{"num_hidden_layers": 8, "hidden_size": 64, "num_attention_heads": 1, "num_key_value_heads": 1, "head_dim": 64, "intermediate_size": 256, "vocab_size": 4530, "hidden_act": "tanh_gelu", "norm": "layernorm", "norm_place": "pre", "norm_eps": 1e-05, "positions": "learned", "qk_norm": false, "attn_scale": 0.125, "bias": "all", "tie_word_embeddings": true, "parallel_block": false, "init": "trunc", "init_std_qkv": 0.0625, "init_std_o": 0.0157, "init_std_up": 0.0625, "init_std_down": 0.0157, "init_out_by_depth": true, "optimizer": "soap_variant", "learning_rate": 0.00607, "beta1": 0.95, "beta2": 0.99, "weight_decay": 0.04, "lr_head": 0.00865, "max_grad_norm": 1.0, "warmup_steps": 200, "schedule": "wsd", "decay_fraction": 0.605, "decay_shape": "sqrt", "final_lr_fraction": 0.05, "batch_tokens": 16384, "max_seq_len": 1024, "doc_mask": true, "train_tokens": 123500000, "max_steps": 7538, "dataset": "wikipedia_en"}
Each number is 500 + 50 x the weight over its row's rms, rounded and kept within 0 to 999. Layers, rows and columns count from 0. Numbers have three digits each. The size before them is the row's rms in percent of the matrix's.

# k: layer 4 attention key, 64x64, rms 0.233, rows 25-63, columns 0-63
# q: layer 4 attention query, 64x64, rms 0.235, rows 26-63, columns 0-63
# v: layer 4 attention value, 64x64, rms 0.27, rows 0-61, columns 0-63
# o: layer 4 attention output (transposed), 64x64, rms 0.217, rows 0-60, columns 0-63
k25 096:460539511495530552542523453469598527519475556489456470511554514521513593521499494599523460564456478611488483501527471570523490463409430530429407526563450468548598499482475453445564546410570567
q26 105:469452543404459535517458540510472394469540464488515468455497436472523510543492567552472519625467532486553544435485608530643465523429496492482397584495539473458457491448473464446561507503533475
k26 103:554425561579575568451544482488510536461564501523455470483566438508590435509527457375577538465482455433536448555529541518546573451480445481389490505513414575467458551493457463470491534480524472
q27 102:501532489476406428482544543508507460581575402460517505506483402519466547504371492461460482537499397572514495476525470454410498472493417571482528592502573549503563495455538569534574538525516501
k27 099:479450527402434499425512496583563505651502480478556502545496506472597475529490448505509503576495392491486480466483471497454471388541458473511598546371512533520559483503517488472524504424494528
q28 090:481434574521396404459479516504516537539466394507478556597545476481422510466527507481535541406512420512459523550510485509486446511452422633433523507497511560491550434431467569425471520500479486
k28 091:462477563475453476481471443490638545530482481539536539521578511546504566440468479540452443541481420381492495510459454504481484375507464529471468590482518406567507449527486562451587463455438488
q29 105:462538495510548592448418478573449457503434494522572466473574516456546500445540444524481450423449591517444506494538512602430492416571508499516407509542479482563481523489453552589602443498526523
k29 108:477542477469578529482569441580409482490422423533533499417453477463466539546485560467487409462412562464539553469573480495501471494577522406496423538509568526519478545544470463568511516593432553
q30 100:505534504579394507462535578484511502524477478533381522460479469441522464562532448503435385468548498555571461605588526475552519540478501463496558441551534516533472524548589425557419483494484454
k30 102:476459529474449503555437436516510527524587607581449458528594501474484472537521429528413505476480522492472477508473505390461359657509504478520553528487499523485536488491532583511527536436463499
q31 098:527472458513498539502537574423486497433547567552520500451583496535517552406514544457465476477448442594398578485501471489453466600481542374522597546446497466506552475534457515416462514530526449
k31 108:476458380408454484469538545496509428433512556503445500579527521462415469449429585487520483473521484550486498531504533568536530494525443431599528519478509550515555462555398466527450361526491524
q32 109:439459443444482474483493588561471454496523434387406445526534509537465593444519539549457471589522413527446478512520486416448520457390500469488525488479456550524539463436537427481529403496447524
k32 099:531544478456475585499592545458551466594566433505482447500568484395475570528430507547429537532468449488432510568445562535467503457541485484546546547493537526387502494517507454489519490506627578
q33 099:475504524478450551508455479488482489475500508488483503561474406427556480423669487444561462519462481470530612538557563527464505559451493518561474545472539498535535577488400619471510558462539542
k33 096:387481531571392549458527505519506473408592431502541466465569541449448473495500525429543478486497510473608457589595487468515430470516479457530509616511543470533480512530467479523436464466417507
q34 106:471546518515493468470534542520537452453584557434485540537547436452379507515510548490479444532487454607510661530494501518518449491511394418566461492587536481512489484537451471480546413440503469
k34 110:529492493450488478483586495514590424431513500482525425494571427424476422441465590420518474530508515544517518517532483535558445515464401511603488472456560555429533556403450501516596470502501440
q35 088:453524437504501496509496575474587518440482449567568520522460507592496471489527515545542620462472529481459508429509453528477581476474473556447483554513559585493389502558535460372453514567555571
k35 090:552636535606470492583505513476584528484400463555573493514441517547508483462475438519505473451534446514383486522492526523508558506489532504423477458483385529561547537532486430445458440553538531
q36 092:480495474489500588525430530470498490439560470392466529409356463568439515570599385441489493540510467518590537519519465457453499480527469532396536472503467469533499524533427522515491493449552509
k36 097:484539526446456526596512520441508525541644523456561439428391514478436501558509491436515480501610502526540474461558428471490429541495456498505483452487502556479490478454502409388428527447527465
q37 107:483436466418376524478517579508515449436610500499548539440509425545462494509446497584499490659485556532539488521505550478456581529541552493499491512482506532512472440377486555490556507453524504
k37 096:484512509451470550411478556561448482523609520607513479453479513514606465521479504461556480578513443484447460454516494402505513422491491453468435495526430585461451537552401492507520576451549584
q38 113:530547527535467519410532569492456553526499514607501536511596478615467447521507548515532584454488522545559534494446495480501441499424473471507529505465626502556488451609531454436488585523411531
k38 103:503465518507450452547497497427536558520443527631473521504534501564505514448534508447432478480506473598430540524422591482516514456460353464541558445512527489547541439551518514524457440475375503
q39 093:476434537600470519548543502539465466441496502575454505543501554486445421562435439435442540510583583528419619537501495447494499549554488480522562493404605434504428550545500524502520467498504539
k39 098:565511460553489354554460481481531506570570507545443547542435445591481455401511487467514502426560533577512497515519492451569471490548503455509572589445604504496427556510429460509558477504502494
q40 090:521584513499535543480411566481596574461467519491452507430463518577392457475558618450547471429460514552500518599538543418491474514535464536494508446527478480469504480535601504473509475390484465
k40 091:519613508426424482559454498386548446417514548530456498481524529526424435553501493520531490529444488474489449509538477508447509537364461552525439431522599527487487405442502547521547482425505543
q41 100:570582533514467524475455426550438507505460504560454482533599494574514422503451487580548512515431570433452584508458513488565527515520486499559400499508440474512386513518455499616494574516523435
k41 102:551477507569553414447526556539455537468451487580478412405457466555513464580494544521545501538386576456457454487510498461570532523483538532531487488520470443537421499606562577516562522551423499
q42 091:481502580492544513485517448610464451357463537453492515467464553540475562527480503555502495469569481414452522539501483532474519480415543610446509589531477483425530472609527542568464558495550553
k42 081:477590510560439552493545508505500584507577510460456534510479472474477548504453541541478464360463440441456524471472404509513570526468558530539536559520523545491456492477675476454513575488466434
q43 089:452509468462526525482571564470483534563525495531448569490554531444540499541478459519422509453582523491590508536514546466450470533543491356452534575498456482528487391587550407486419551493411501
k43 088:522386448472513486525504502388442546529560571546441525509530494535542474497508622514331515515537453538436545486439433452569478538491464463522497545512489481556565475494459493501410530560475539
q44 093:427561552513538507481549473524430516503544517506548494550476461470538508513574430521609509507561439447466380479492485498533581520582490500559547569601516422481522503511585505503364568521482453
k44 098:466519519531431481507474585541471514515502438460462525534441565534597537564549494574466471508430508478503504502462528497458462635494536532538515500526453441560499541430479528432361538499482352
q45 091:521528468492435473564550530479533501477444470496450600433530505487592433446507427460382492576530533504390435522502507458509473496545428547379488522501481590591451487576457466462516466520478511
k45 095:583462536472469499509453465530546544490503588512547450512526504536510401564381481533353471476533463530452530511586504426528514518591484503466473601455488506493472408559470431463457458558493546
q46 096:489522518525470529466454463587509472518442561542561499470499476479551481482395502532474451594497475526584439484545428549353473485442465459532503459511491514481419600498504582596608503505492554
k46 100:481551557456463551471489490625444474482443508566551561500473414457458519504430504457485505456490528517553446483468491452357431477476495458479571491429480489467436516539530496597490596500425602
q47 120:502570539428541520488572505500400538489429525640487440496470540553479486533478456530533461377527452420422423519532502492521500496494576487493559574501487520453457574580473517590462512456532438
k47 113:513514387497500498512468502553485517461437562541431532484442519564581530554558445550483431375460540473457465596467401542511461515528543451545561519583523542535462476519616525568499533498483448
q48 081:462493562471528504482511440511416416503490500516560440382495449476509497514536540564435489548600558403501508591446535450470524478658486557466468554498508466557501571471469489581539538459497511
k48 081:532508515500505510460508495535361608517525516518495503480448519499547418584513453560480466480425614459519501496582443433506541456491484512518438568581530487464449538457503377494453611449525518
q49 112:524470492499559549482468467524454511537516521528418417491398514577458521576510502414562456482571466433579457545358515477553560520456490523516564494484459402457546569555590503485489520496556456
k49 109:491490490480505464468475495424464548534569495456401489509422536508457529640545473511580533450564474496571448562426555553521498567458508512516537439518498494507453508378597553508446545433522418
q50 100:489451459521509477519497483479496455509472412599553494540454557444493505620528552362511447470516501521497504512480551512452542387473572461490512571470496456536472469652480435547489574513524559
k50 101:548494445575500516468505342444445556533503513513496500529455608503462493479561553470453516462538520628519480584419471449485549518480582469500541527425571519484567435473487444481520482467410480
q51 102:427452403417511498496586492444458550533532497459484462446492535430433590443507502457419484409525517468492544478542557457539401490454433586474455541496526457543595437506569450504486442512472562
k51 097:505430570474516527524580425421535555559500456399492483541634503478542558447563476530473492499527437490447564538512473560567485520541490495529509521556668537484556440483483490516487427516539539
q52 104:439478451454424466442482537584494550484485519446597514445616466539453536478519437428531433532525491486519581398521540475459472548497486522608433497520528456501514546468511518557464489482463645
k52 097:499497605514323548453598529485421516502552441479551517523474473482502586463466514481583464548466500517455495464498522502481457439489496464489501498548593547405513514503435569535468507613441492
q53 103:575529567613566453461526466518483560466539502618462568574433519435475527483590478572490519381538506480550525489469442466563502513538531553444570459497486468554455497520488473426464520484463406
k53 105:434491514534549477521399461469573539438467555492493529488505515504432496480522510581444387534561571475495457390445543494541461554481450520507456511581433416624451540491508496474501521426530409
q54 106:500622547521528566525472581447467530519447509501472481559568480442586460513545468463409406472452564463557505464591514459496454448563525484476507564562555488461502580503463555586452558508426547
k54 106:425441452572388475561517549473435530531480504524513551487572485517477508575607529480451487505475583460506543549571523519427467591544511452486527621499583551532546488535540473512453549531402520
q55 116:577524480469549546486471536470455571555445411493500434521460537473437503536590527493576527439550439481553445524595519492427488533511465461496540504437464452577486481584456481579350525537552509
k55 112:504506469518508564542471483410479518537472529498449500460506497456467602498588480564457491529445509584566393509482333500467433530498530545593515433588455453536565424523455476483452496485470501
q56 105:512506498504487442483545474556498521556392513411497532455489464556468490574405507468432410548480533522575509561578411521448395467555429492467600506479494521473473509519480496485594583446571514
k56 103:581469483380447476537537475604509589562486513514502511468439451483468465531481589434434520526585473528530517440537401493441463422481492507467497549432488507469534482504518506633523570442499430
q57 090:429500562454507450505521456494570438482545517433538498417459456485510477438543610515588532534512471482542495589524504522599595480485524502532383480517558549489543407483542510500532498384544567
k57 097:444554590523494570491512455472517472407577490455489442453518556462566396441479471517552571517377509513499600533544455460494528497386537540480503465510524502416554520419569515498568514471543514
q58 096:519559488442546529488436549502453509501374413496492551519550510440522456458487590493493496560476491471525431602552440482453526601429509542591507536531404503498510489573453477530603470540561544
k58 095:559540514464485495438432506447529462492422478594444469474539490414442443489507509491505567502472455470581461536460389432348538496531515540565583524493533517487511474501558517509406511590442537
q59 104:542559532470605410515485486486525481478601568497437531538490564429516473402508462530516469575586463552458493520487494574513468490569502587546547412561518499526419470422485519446580445464532452
k59 107:505578530471548460429458489572528410435505506470519527442498479405516428486413545520437450578490539472536505462534526502523445507560513595452470511560473546472360571456519450567577508505532431
q60 095:473550476467489522532481446453515501470547573485404501438398529561471447611519464408523452457539487469544523479574504399568541508589560519499527453499523473491470501478532492475478497353586440
k60 101:471522519487517452542444561452503493432604525438470515436418585539491408554546410455543458517533528497483493490532457453525402594415528538455506491529549562440502482495530500498547510417575395
q61 093:549580501551559514483534460515371501562481430493444587468470544491484418518518474391534556472485535456466468467456464470485454577556535482523492506426415390571469416527489507496535489500543402
k61 096:541538455449645456459438519416514535549478453480407485480464600547487461567499515497488515546479505571556506405534457470567462503555471514490572506489491436563460451557451529487427483552493384
q62 104:454546543544511488575506536481450467492520610403476503406361522469494566519495495508438562385443550451518471538471414506462552575465503469547435557465544447519471509533549493541420488473514450
k62 099:427557466521561528604501500497498532552558482454424478518535494516430484444511514616595501435498514514436551477583457472489462572441453548497585453433503542569555576441570464491405500477530515
q63 097:491512536480455518544480470527464479490444487565540539575443456526588469546444527440428517495604460557555531349506449478415498551494517444516435546474459502471418560556617514452523446517463531
k63 102:493546510546464504495516561534554513493509510550550586581455461581492446533461452496470450471540492568579425501370493475469474498474433431368616538452471461554525457508473461531453544578495531
v0 108:559452589570556536471540508439502520511391507559577497580464513486515398467570498571431522439480464484474492478595457544495465458449469471570563433518459552404431506518433501498522485490578555
o0 096:449411498529443512437499515494413542627626475494506557450496461550554529503501465540522480584465524472399510485437594451496527518538461573456534542504568553526526431450505501457440569453437491
v1 113:533496506536471414467576477564431529486458522473441648510598542563527471436525483488511594488508572573482482517484422495503463515393430472571501449510537518508487360503515450477490542468494517
o1 114:445443493509502615502463529518517517545599455505521494505413503381507517543539432489545474541548550447603470543560503518442484505500571531418453494535496551444521611383449467486507523457568517
v2 110:521478542544500503486451434535403441580569504574514482551538440491402444479433440502479369517459446535547619484519452548425457554473507504543462520617506507476472554525559524469489542531502462
o2 105:550493434539437486617504542428577502508485484390421458462511572539462541515559460515406539494453508564407456543563550455506539474510505481452417504469504481524563433526469445441426442463564528
v3 107:533492417572487555500412450566519606499466496470518455414528502520474494387481499492601484555456371520495496466506507506407460528461471481460503480473505556490524565548411482433486415580547474
o3 104:463493488487489391489518447499541537478430480544466389543504547493510402514558482469480484443481505509405557528564559549610526461526533502459412620448543489588486553504515546560541542417495536
v4 111:429533544521459427576547593573499435579527477512454430502522586414493644500491525539470480503558525458555495484504494446592568501483483514504496489438495514492564457502408489551594544552440504
o4 119:473561518488472579513448509519500488386412578515676620464488439513507418458491441438543496446508489483446503381535466491438481549528504498477445434542461536491490522506467552492465515507481486
v5 095:496569519441488507538512440508407448524449466516558511566534420485431509466485541544425421477436438421550554534485498406562468598549496444473426569511458519488399495440545507473446569478557530
o5 098:594462415521586485525453491486532540532583507423484553529499612539452553448454521483483550474571480626458517443532602540508554477506468500583489410431516534521573508552454443485500451487522487
v6 100:492550467610492578433579495557503515565455536418539563442546576538486476472527538523516663489543522498451466549504496463446428564481402465470494539498537503586438499473489583507518467460505475
o6 108:482390468462511489403471467489480462484546472540550423556506529400492520512480534466545429532552496486502479508397564533546591468449650465465468480483469557435476575427479485530584464512545536
v7 099:554631349480501464510575516473489523495497451594452508495524448500588521484577536500531413559531438513514431479529549531463478534446475500475550523523502443468524523497500450404512569603529571
o7 096:487557561559586456558475493598524510455505481489440486442405547550438430496536500620533544478479636469470559473528444435537561490483508496505484502500470508538423531489535460514578528407574451
v8 115:522452449581465446541533413554590460373521508483413537539551555447524465563478463432534469579530540440486532481510498469484464399543482548517580417479514427511547431546513533509511536581497537
o8 113:460495583374528665527499505536443450459423533575499449431500430507512536463516507608536483478440505443496511550553447558474509480495434407515444520556454516512539495492447535533459493495499574
v9 100:460488433551510509470442535582594495580505500518526469417497556515436485521456480542432561514440398489477501500434440580517555510459405463440463432491502507476477624429451558540403477497510476
o9 099:444483451475491444444475517440460514461478436521471491533604564484594397503530485454402428460467472485438494505467527403505539599498603505497475582527552570560541445543552445500556471525547518
v10 105:529508537466507471450468397541555515565493506515514510425479436605504536550528474402523504440454491492455459451513563547503504577382507499530546528637516521525570513430550379501448472540470492
o10 110:532522506531515426521497557424532419471525492569454401525447529436433391472519518541484554530560558563546547634530423489493485537540493487446530514465510484538430454491481393457499401445501505
v11 102:461515444502533423475487509516471513545458553499466485548575545476516428442414505403496432537488500468531484446486447574507471534495492498521515404603482537493427547548516496372495487405507648
o11 108:453441475533546568554495574515473522562506404526441528499514463483524520655590468526490526456494504508488491459471502435508539518469504505545515597527496520586574549486547398422450527539518371
v12 087:416450518418442488515528469505449435469541540543492462496483447454601564512511562539490534495521525526487506373475472448415455558438527553486431531465587535458501444600594483396527486519453516
o12 085:589517469424499469515488536560493490543464544467428410450470488478370523494540525448543515611516515475443433472578458522501435523531515552540496437468393473463442520472425548570499513444547407
v13 098:552485469401506475570479502531477545469554468412480567498490408451516474495542551470575535579442522530520490555388446440589439482439572488501374513483537524498547448553494500426461511565451532
o13 096:544547497448526509511492473537545522539456558477409542457455511473486543541453477504502413464545485529560443454638465565428335491520519476492548518429590549522470544470471563605514513472496502
v14 106:577523454509499477417511536490578478566511473499498492513496394477469483408547563453510457518495506465529552426622530458551499534339499375541489476585495488507537425540525526458513508459527530
o14 105:514487474474540485611533539550464480597466471550579540483432497568510498558472442545427523457603580464406537536512515514446514431586548519419521542419480536526451511471494393463481442525464470
v15 101:529491463522517464486597550452500543415558545506511475629514417557462556537526458591483481531553441434492608489514476431469539498378480530505582494497504493483451532584450452593478487498484548
o15 099:487512570413608538482463488456494424584490523450459555379452507541550429516416523422543512529464470471506590541556538508511559465500478525459477481412475525446530408428475513411507528450482457
v16 101:511450443492476570461452483434579604506438593498462536511443513508524420538534449472598519462563559441462539559424496481534500508603438606488538422515540520514521583522470447519494499478446562
o16 099:484483496494521563405586520554484394504472519500478482515558465454529522515493579532457485508465436555566560550489491556487528485519511406512606656557486527447547440450537485461518585465459419
v17 084:590436521441549481406422442520503512478520535596549480425420464525437528506489401542441553535443471514493496532475478581613518565446502536525499495508513498388589529475510491525490409471448510
o17 093:461567476574456461511472472416483467545501507538480545505543501505470453567550534413380405550493510570545480554492492378421462470513513509472534530472568432543491408603497445491508532439426491
v18 097:551522464575593475465497438476485534447544453495524464535465511497537507525480482504563545545551432519387422524528479549413423471387499472552475563552524489523560526429484393575489507599451450
o18 092:447446519508401458550440508457496518438541566549444499469443482578474454526548477505500386504523535459609599629500490510579471519480519445401532491526543495509408485500531558535523530436524536
v19 092:528498548547525426595574422469460452499516446551473572504559581556390503493402457479440531516532430520472410468503388566553500458516515446458498491484480600474493495520440553434500495463498450
o19 089:514430534547469575439397496439447596451535440543524555426574515457480496501576480428552526452466558435541471540534566371459500459521460501547463454483541466553486577575491498526480496569485539
v20 090:426530579458492488446447480501445527448492525433460437603519527464553483499468561498504401419503431506436530444602598463379430481508482527473494484579474526514480547522508408508541497508526582
o20 088:494456461493473442550539589533549512540486492509390442515385485611501497491498477538566554494543464538485522512453532550575521569453415450497515464508410521539488506431520502417360525441492452
v21 098:580441607442457508480489504563499420426430492470443466514454518473435531544588389409503547482545491563471557416480555467546557450451510571563437441458535494492508523425483504498476435518547493
o21 108:467571467494437527508450508457467532583447507599519536524432556526525502484479559535505550504465522477531511506497411495341516549501566487461601540543463517535551452522519555545422565515396595
v22 097:444481473608488569525353466593565501527512476525520514450528531521586429537467532461611538553495531488518509451465503589536490508523532457510453479569577551504594447521486522563453579539521508
o22 096:461447406409442498476508540468550546430493544562447477533576496397463504424544426562397395434547451486440478572544523565517416525576521470503495534561517484487484549476496485501483466498565526
v23 109:507446495559501507496487499473499542496590508521517447553340452402470596463447562499444501445494496496559444523549514468456565524499480612420456507541534535559580528559572591513529488509533457
o23 108:590557403473485448544576579508482499478397516531498441509543512604517438569472543463507503591448561543424492493458570538560485467498500488559447452527432483423436466507460542528571469540421480
v24 096:530548597450559511482532420493441493515518567467596472504569488566498478511558487549450477492493530416468500581460505425467332468438524519445473613520473524468499558477560511516442464554465533
o24 096:545463514456508467448496451438564416497547540480438484461418508493448504508454570442572451565543482646530465485471494456527501491471450456481541488349515544546480476503404524500513464441597542
v25 088:502529486454578501490477469480589540392573497488603538442386509407552518476615540535475518550515473435485426579477532476491488505560488497396528502544485479519512582544578527481424489493463533
o25 082:540470478395585470450540470518481444543434450513476421497502431551521466537396544517495424500536484581529514470435449445528475444493413437545487447518525485543474481556542496536665440486539495
v26 111:446583433473488490477561526513480510456487465425524515320519457510520496495456419504491522565551519489555478467522580516492604561553554483433575480554503464582548552513446563554481458420497524
o26 107:433504566532617500520452469458564495505388461584531569554568477397486479464473559560500522456506506473480476479416471520476513467414509555491439496503454424527474560492546484411612467571483523
v27 111:564527538552495478492565501525501501526483465517541511511449551322498493619586478533515531490558431439467549488452541487568424493481458444478471443477512425595538473512431487596447533545468531
o27 101:471520485426441495472462583504481464500473543531496591424494479570486445434368537497558459448533440497418563554506506490416556484487484468485558468511511652416502471468563543488561488500509561
v28 091:489428431606446495578525506473548462559511474502414476522475517462467449647427519444424480469515455454507490428450411573525575475498473445465490386488540524506509567500439537515453517473506456
o28 089:488493507436477516479479592466435503426458443523474534434648530506551501475531502533492491462395494386442522507529559470447507569524512516556484573545526578521494417492554480463451422605451486
v29 122:518563482526475601467571540489482568535523536523445543499511482472480385493520472600526471533465442558547541488480565564459517470522539416540459409380552388604475474568469479485500498497509459
o29 118:462492519531418397482554468550535554493509403378491522488477537489509542446492463485467490470440423372446504526493450519467556407441501607432459564499484560455558482441575499455505526464511500
v30 093:405456523554552426514490491539534437503559549440507481544591495571534525573448578467529508452446567472461589532437411565375458479455461574504473482480477512486473439550482431571483440493503503
o30 095:518491582430493549524470539425481420468555553471466435470445522437592451567530398482526489515519385472549460524582495500590473620511504510552493555472444505538509509472505528464404477502547428
v31 099:495524527467433462477558482557508434549493554528416540469532624562445601486499544458429471433605556461497385506543536463548517545517445591424545458484433511487503554491523481450534454466505534
o31 097:522523490548503541466470519524475432450504448540639476520454519462503452502521540464585565566500582555535519407445435391460595525532507452557529489547431505585491585537447445456488486529477439
v32 102:491469493529500417526511580456547514460599453493498596512529493434529486552542533566544407518518530591484577482594479528461550404533506421505596475492407429495476458611526518489474538489519474
o32 100:478489590475544557556559510593486460574524466406489451437467403522607546448444397565499597460479480392465489534562529452499486489526450518475455446508542502498497565475574512504472476548509546
v33 105:456481418586542445563446534501487551453547487480510521462399539416509567548593532453494555463487358549468449437464491519440514471537427431451570516535534502533511468499431559457562542538482472
o33 099:527531514456519483406533546551472565458469482552427457437570429522523426495434466511517519483476529447531487526527568505581495476507577513472405369571488544441425497534595477582584507529531535
v34 086:522497570552546511496401520491357484566436461519547467527410481462451430547477523447506458429463440531495430489562571610510465461555548474515472525552407482536524493439429521497517492506593498
o34 085:496510467595350404525513561432540593475578512518456537500515512541500524435472440583489551488459505554424469479393545437528520507484436462503556462519509515510471498518554487437426481545409534
v35 090:475504494424470533573585513488589484445513450506460538518485539509584489465479581511460616583555522462475368506474432490500525543461556478504500442446555569505431511602512421478443524458439474
o35 090:537470516420523513429446495540436513512469452462542476481530494453434513540517521438581398539560502394510519430526421491466412512558432553548525515541552449483456492413450538502563458508537364
v36 109:548384458511457501481447491514561562596499545574541555414452529468480481485525550541525529492490607453534366505500441482639473462483538491484535456438428479437569456508497520484458462478463503
o36 112:494513503532472504464567491598471456506525515499596511518573379443516497482477496460457438583469561567462516453490473448460471451624455501481531551502627537506461555521414484558595501569482522
v37 094:445478476436551372450405581551481511497539562501536481550489539458458513458450505529608456548506454484432467551556503418491483477541487504499444527504380449521548467440500479426510540560403562
o37 091:469472514540509573592550486502510556502485554478504502482465418588544489480519428421464538400534499647521518440494448490582481524488423332454494456494461515515550564558495486504517528487496481
v38 098:524511404467493437443492510392594532520575551439520571401499380510502516475573517521563523458470574523512483438487504478476552472541488423466535468448510500458602474523487529590468497398467499
o38 101:550509549527573541490532457645491458503475534518499512512500481445604506507407472515390523566553490452577445537496508556497457468544505557441537561478479448513383557523536478513582568577543506
v39 070:478452618448424530474497451567466488440547527536524533500589507511516517495521547597465476402471518559530567488517602558437507521609535593477511443487528451549540492453583462547499537452574500
o39 072:533475447525417415519497539530566517547509457452465405609451538526510498435498486496519521598475403534518423513469467505449535548457375547543432481549399471470546490465480533450457524468566559
v40 087:589508474433459452461591542488497490533599519545509566451558493446487563468606485485528519492466486608531515483359485585478463536451439555415479461447542423514495502558528525463476454458460518
o40 096:511568470513503469486480493570482431547446435459474419470437520481531434632471503435530498535449503455512394488499412375393542466466561541519499525488493490449475536473547473532557541485609472
v41 103:493400554438420619556468446437454485454444469544482492472417505522557432450452491491529533543478442553484420434558527582461561538544546464537522477427540548516478491521551399431547485478500458
o41 107:496499492514431428493514478499525572532501484492538373544590490498386591483575536483552503500443536437457506526466504523492442477532397554498496497526609383452462457449521569503495500409462455
v42 094:460556505491505474509473528548542499477445489421469422503483489523555516458540596475394537450494527358586497495447549457543526516454535425525504418530547556536512478506490413595416540400488468
o42 097:550501486389530493463488596503528506485489424564556575557493509459494434524428481497507472556641442487542564462511502571506478559551444592535466517532437535495507459440452449417506419560517439
v43 094:473543500478508460490440513620554407583574478483477529443553506514504464557561604375489392525479537486507457463510565596521489454464538445469512467565465398505516498465522514503445546509502570
o43 096:509531524482502456559530544511532477500500478539536442509454528477546500484487417659500517457522543519483456484472368430476526568566488475485536510534523563626493533498535422475477408566621536
v44 100:521467537494501572445533536532616533588466483474502587565528518512494466534494598434509475434450514572458487521589450488512530602476447519457460496563483522411373534505522565456499439476539570
o44 100:472454412544554467485512470477358441584524453452474422497451548470592545529522469506496471501465526487452456398471501516481483566512606474526553519505529523578483525471523442530392473561413444
v45 092:491448515453536560538503473432470509424429491502522478589447368558474474533501473516486533515485490510481532440516429442488564531461592494580490532478513582412367540490473439506441440422569499
o45 094:523450486505538472463401457431446546608553493440395546493494546437448557471485531477447499547473470444517551462534524548457441491535486589481565492453523428531492407487462522488434539496371421
v46 082:524497466461386491443538523524526569543528494481457602448627522600424550496500461513578435439547547532465480500494497389531491531437479488423522516452452444484515444461425447564466479499452462
o46 085:436498503545557519471496418523519397479516507462566487510400496409556431395449492408532526481507517507577542521556433537432541462531556460425503494465478514465461634464459468485502507537536588
v47 115:450571450518565516539516425478420472479493421529551517538444469426542519532524480482436538580468456444447469518420448564566437527425437495485488559515525490478373476508479479570475556509555625
o47 117:503500452459585510487418527453492495529595601499436543452517560487438500547476525554562408451504520525476502540500555445481513469514524526559563378512633546481524470477499488480554500419587418
v48 090:417404426562528486485533508570488554434525550513528514475495493587507467559443539537409521513494468484480377450569424464414540555433534497443580503573501492431482495499479572406505444486481532
o48 091:492457559484619493471532497439481547553534470540448444476603461433520486470578506490520465618438602525501518459517543525613496517550559550491384451519471511554460518520465475526590460555488508
v49 117:500598424552474477476499563379413516622418469454477465501537474473564476535439520522554508418541619498532539532515507498525421484521463521506497555551422549513538511514443505588529505463574494
o49 122:472487514574466528522465549562549435395532561477445622507474483463502503482450485564460527492554451480442477487443628494533522514423550458524563545456451496433413580440501486414446522536452451
v50 105:579488422547490495443462502540477591524459544473471520478419476503457522492480382394536454582510456516523527505539530469532629612434422431556539506535528453556492518455589496511459505514472520
o50 098:407563445499583514586549493424511450502451449523491450488511521471480506513477549488437539404442591500503588546487488548482511446462574469376461470501570501462521437479532407448554413486440513
v51 101:501517484462572525475522461463541512480533626559483507540463476546499464552584524548524477482534542453423395519495528492437447426534531614509489468422487470441573552470440452450564469586523608
o51 096:514465554520471501458521439541440529483518555513447498447434482556528499474518503565481460547426536536561518461458372482520503465520443439454599584518426536629471452559491514506504616429474433
v52 089:421529526455480593529531534511483556571489494510526469418534553567571529475510541559454434419508516463584452490372496558485480443446572550468469470416482458485390529531477418528454464558476472
o52 093:488541494512477388416519478517544461454523491414528552497445501434511398453485505480598507551435474494474514436543382501550494568481494634568502541503532551526567549454460556491535522482585469
v53 115:499566550433583486452501632524524467503557479439536449465499434546437490410553481520437491580487488510489441577519498466451557504422552399516466547486505475431501525464399541555495508491402452
o53 113:501533576530527477504495389440543574534468519497591597489479537535576509543467452488473431499578512500561467413458444479519456516521537551355492491480536459579471438529551538499571504555572556
v54 094:587548498494519452460560408508521399481549486467541545399544473513502509475585522472474599540537462499471465387566577569515427481429509426495533494582518520527583518499557571491499495473542564
o54 092:526457512474494475538405519547500510588469483665477480490456521523472511535454523574490509546582579472500423593415502416425534477498498507443528488427491470586404535519502446494534489503555565
v55 111:513542468593490553440574528448542494568472527517453539495432512434500520503567447491544599459528502564459491500472458451477512548503347535465404516438598513469507460525466614462580478528471479
o55 109:511497432498498560421523462532409485437484541497533496444486549468524520524518517475463457522490530419462452491475545530501528456481726486464517479555400526411453514505556516591540565483485477
v56 099:542470393533472506555528506497511544519480482514589557423557449565500512608560536560590447472487481495585524445479481500540506461524558523419568527476380456442465530495471549462415429556555507
o56 100:487504559513591451450465435527485419517535474433420494443491471389536447374414507545473578524387508506430516452559499484524526501503490530568472516404541514533479574519485493554547489531440554
v57 108:544477454497531522470504561476502571453443430428517543531481587464526414453477535457506485553579509494416446621601508477515487474499481403523511516537430415601445495393551500484497565505515515
o57 119:381416475505492471560540476502471519547534452515567489560495438593509588495478512541551464362504549488547584496396501537512504477440481400456527479517584537449513543441550497485545441533472538
v58 106:511492491577478569464489492546507525546497442512479545492434522497573521471481607522497475486518541446528443619527472532569508619374428469508444487495501468482508397544521369576522505546470474
o58 103:455545428499475467565546520483519403463573560454660509515462509513503502512523433509513384513545535517488593491549530561536460511574550508507501479568589522483466541447517503454506437413448417
v59 096:467474542528580448509482620488561524493534561379583450583517540513504501520518571465505580433475514504475547487444469443383476468478530401525479509538510568597466497518494532515455471425489425
o59 095:531424501397469514448507529464458546513525438514453493515491439522572462579424456381534528493605396441577496491489521559578467542469543524481514516460419531439476515481541503512478461629537502
v60 098:507564396468467526549622500474440521476448509504462433566556440527512572496498505456526434564589431464526514428496515444462567623478520520494505531476567506542421587455513434433497501491513564
o60 090:515498499525619457560406480512481514504473475488482513490444596530401494521553603489580590463433559455530632437533466565497588494462517541552507500465421478509499480483513521508516539484476401
v61 089:572454529550416569477509403477406434448454440518509546499500443465489465528585569605529579438543486509511540445602567508599426494546509505484507507531484515497552461475520506482533490423592500